config.yaml
n_layer: 18
d_model: 320
n_head: 4
n_kv_head: 4
head_dim: 64
d_mlp: 832
vocab_size: 27710
activation: "swiglu"
norm: "layernorm"
norm_place: "pre"
norm_eps: 1e-05
positions: "rope"
rope_base: 854000.0
rope_fraction: 1.0
qk_norm: false
attn_scale: 0.125
bias: "none"
tie_embeddings: false
parallel_block: false
extras: ["local attention windows", "shifted keys", "gated attention", "exclusive self-attention", "value embeddings", "hashed n-gram embeddings", "an embedding shortcut", "learned residual scales"]
init: "uniform"
init_std_qkv: 0.0589
init_std_o: 0.011
init_std_up: 0.0589
init_std_down: 0.00609
optimizer: "muon_variant"
lr: 0.0115
lr_mult_down: 1.5
beta1: 0.93
lr_head: 0.00326
warmup_steps: 200
schedule: "wsd"
decay_fraction: 0.665
decay_shape: "linear"
final_lr_fraction: 0.0
batch_tokens: [16384, 32768, 65536]
seq_len: 2048
doc_mask: true
train_tokens: 312500000
steps: 8713
dataset: "wikipedia_en"
Each number is 500 + 25 x the weight over its row's rms, rounded and kept within 0 to 999. Layers, rows and columns count from 0. Numbers have three digits each. The size before them is the row's rms in percent of the matrix's.

# up: layer 3 MLP up, 832x320, rms 0.147, rows 759-764, columns 0-159
# down: layer 3 MLP down (transposed), 832x320, rms 0.132, rows 759-764, columns 0-159
# gate: layer 3 MLP gate, 832x320, rms 0.156, rows 760-764, columns 0-159
up759 058:498496493520533494471514520547453526503471494505482516495445521534512537522503518455491468520480506533476532501513537499523533522516534498536489477508545502474526498458511485449451502489480490530536464505476507470531497500512487528515473537490482507495531507501480521467491525495526489506489505469492512541494491473471469463486500513484557506460519535458491500495465478505519526478471479502506518446508516506531489509447529473463482485466524514514480463510470521542524510470518463
down759 063:510472507458522497486478460491490510525464462485515505556493487509476521513531521473488465530497420457505513519502506509499457516489512529511498504514488488472490520499477503508493515473491503501477478519498496509480511511512494479504497483533499515498513476542504511499538478475521497464549495456454486503512513469498524475463509561505512509495491517504491476541480521499493518462538507464494514484494479458539497515441489532535551513527498505472494450489502492467553504524498494
gate760 079:461522479491480512510481523508491553509482482513545473488554507474516484515517524546510502531524503487554473508496487482529505482509461508500470518526498469513536497507516487492515487462490505475476480474496487520491462534507528493474533497542439467517471535464476471496477477537453503484497558493479453500502481495470488495485511494493489507528517508502548491522496522480474523492560512496494501475508509510494537483494482500540478488505516538469506491533507496533494501538462485
up760 085:517526501498510518489498489531489468488555498443486519542469480476494504519457464483505511477505541464471522484521565488485542521476530487476546497510480542514496535466469494514515508526494491508511493451514455481542445470518440473501513533481490530537518517473523497450497512531502467549472518515521488478489495490516467492506461481506499518536500450509464484489462489510500453511439510486504549533495485504512491490515497493500496485475495512485462508461542524494473493502546531
down760 087:460465478509514527529516503512484509508465456484464454486474485451475501499467514509524534487511467497490485507530497475503499489466490514502513526480505519494553508490502509476494448510464507524490520504529510500557475451470480526441507527488513468506482501529504515510503528514481506468482533495443547488480458495496494495536518561458540481486509459528523540480498454512497496482480551506495489486545522464496487464522515477513484485486482497489497506486490492490510496528511538
gate761 117:480519515541523506485489502512524509458506489538469489499488503495477542511505463499466506499504561464533517504488507505502480483479501453470533484527485509478522531465456580498503481549513478520508522522486480485506483515465447502456518484485508510496466469485524503518489458472470536496536530482520495461495483545505508455562476504442455524559495481505447513488487532455494518500508478470493492542534484455457504517530534478470483520484512489526519515493460497549500491441517482
up761 105:480507459511501460412512461529479455517468505538507497485497500495476484500508517519513467475465488508498560496537482517514513512482513478524472480512486511544457528490482452523547482499511517493458519529469507500532529480490495474524512542456523476474508474453519476466532493531441494495482443527492505509485509532508489568526511504522516538516541449524457535481518456540512475517471549506514522480526505537520482509475491490523528504500509461513503507532493494452500511429546465
down761 110:518513456546522507490514474457510464488494496499507440485476504491525566507545495485505498526551482512515535465499509525519496492519512480475489497536484496509468502512486501490512517490525488479524484474473494522494486460504516466523513487494480541475471498481465512516502507476504470470464498512500508469479511542489506507488516488511511476468538488487481510469536455481502503511495529477525488466507521534496536529501459452467494531487497511520499453529549488521537497493519469
gate762 117:515499518509490532500485462500486514491459474495486504473440480527471519505539541488467464529536494452514493499451494500510488482519512469493524514481525505540503487505483466502541495522545499484510532473488460512506475497548531510519538486573523456473492553521509511487508486475483519480551456523524476488502461474500469461461524479458498500502527487513502540499522517531508534495442485496465443500517520473487466495498508485487505490493488474523474518482508472493497549546488532
up762 109:509540491460489477516454521496465489554508462528502472531493518497478533496499480542442462515490530541495471488504510524471484557524480504481499473510520517511491506548514494482474480480488502529504489490516492538477478468476521461458505531498493518539492440467474496525475490504476522461494532480503522473531515511494523485516489517537515516508485492439517485516536513497445482533529490462490534530504512544505526543529521497508494474468503518496488482501490516482549467543539524
down762 114:442505535510501502514516509469490524476456457519491511509503543503488491472460457463522528498479518523505498501542508514549538488505519505488468492497539518516462514520506471475494480487484440491500483489519453486509538486516519535500501517507474523499546493505533485440498469545503481514497490480543492505520519479498535438479488504506459502461477518532544464482476476498484475493446494495508503513476504519478493512499483530548494506523524492500547484504491501499548538475529487
gate763 093:492491502505502483492514519506478510545588540515460513519467512487447518472483471492501510508499501500509503507423472487491526513487516513505515497504504516454491492491453512516498490474505495509513444476532508511468508518459491492532487537512493507516499475500493474551503493506455519495508512521457499483470513505492504531488472485514524484461481487440504507467465496504530466495466506494582533508490504573527491444483500522493505501522487504526520505514507493489525497477529530
up763 097:486487482442526548509527543539497539493533502484479472522513473490513493464538530482481557501473532553503518499469533484515502480484514480443474490514485499505557499482517483534480529513472477499547485507558526504514528528524475494472510513440511470528508525535506529497483510469518516498515492479511512527449505485498494532538481498470526505479526492511474490528531517496489549500480491482502506500549470461508468505511520555533515508490521492531448503464452487510474489484495497
down763 098:488516502474491478486513506520478487481495550515508511515497541512456499487490486541517519457495496428487510489514486539510532520503470458445506486496498523474545529532478465482495471499479538495487529567474504535488492518475524504480495490520495512495526476520476480536523474468464510523500522496502510539502515531510544513509490467511509474496483514526461550506451473482483548516490462489487504492497518480512487493524524470471486511569478496545518488498476541524507471505471467
gate764 100:475485514478520453511462528493513508489477501526506471469522536509505494482473500514517513504521515491505502514510488530517511508484509498442496509493434506511523469501501518512529460532529500523484520512484478516527525533528505503519478505506503434476483522479465518533493527488522518473482509528496509485513519471506507488492519475492493481521441547467480501506479506523495462455529470521494435474510511540488490497510493497525478506470552531492479516501515498522502483500504477
up764 099:543472495516520493530479433468480534500514536509486496497454475467519518544549481539473510497505497529548490449467489460510517493480503528530529508526486514522481508471532449433483536496490513478479488519540453530467487490472546515504517500480535533510526498525479513468505485473482488517532497479514526551515522501480485466502447498491485481494485527539473448481504518511512492524509506471550499490453460506535528475473519535463576505519449488508521525506463531503497499489510498
down764 101:495487464448486488542510432551488493493465529469486497476458525465496495490487472521520547494579503503537501462507493518474522513507531528483531533504512497499523516489506544476498499495514505523524451508457479470495473533509449485460503537471475533502441498433516497484511484495500442507447503522524512534471515498502474456502503483489501479515526489519464565502497499554465492437501503481458506500492450533435488513469494491554498516498514513455506498501480508529515518555502494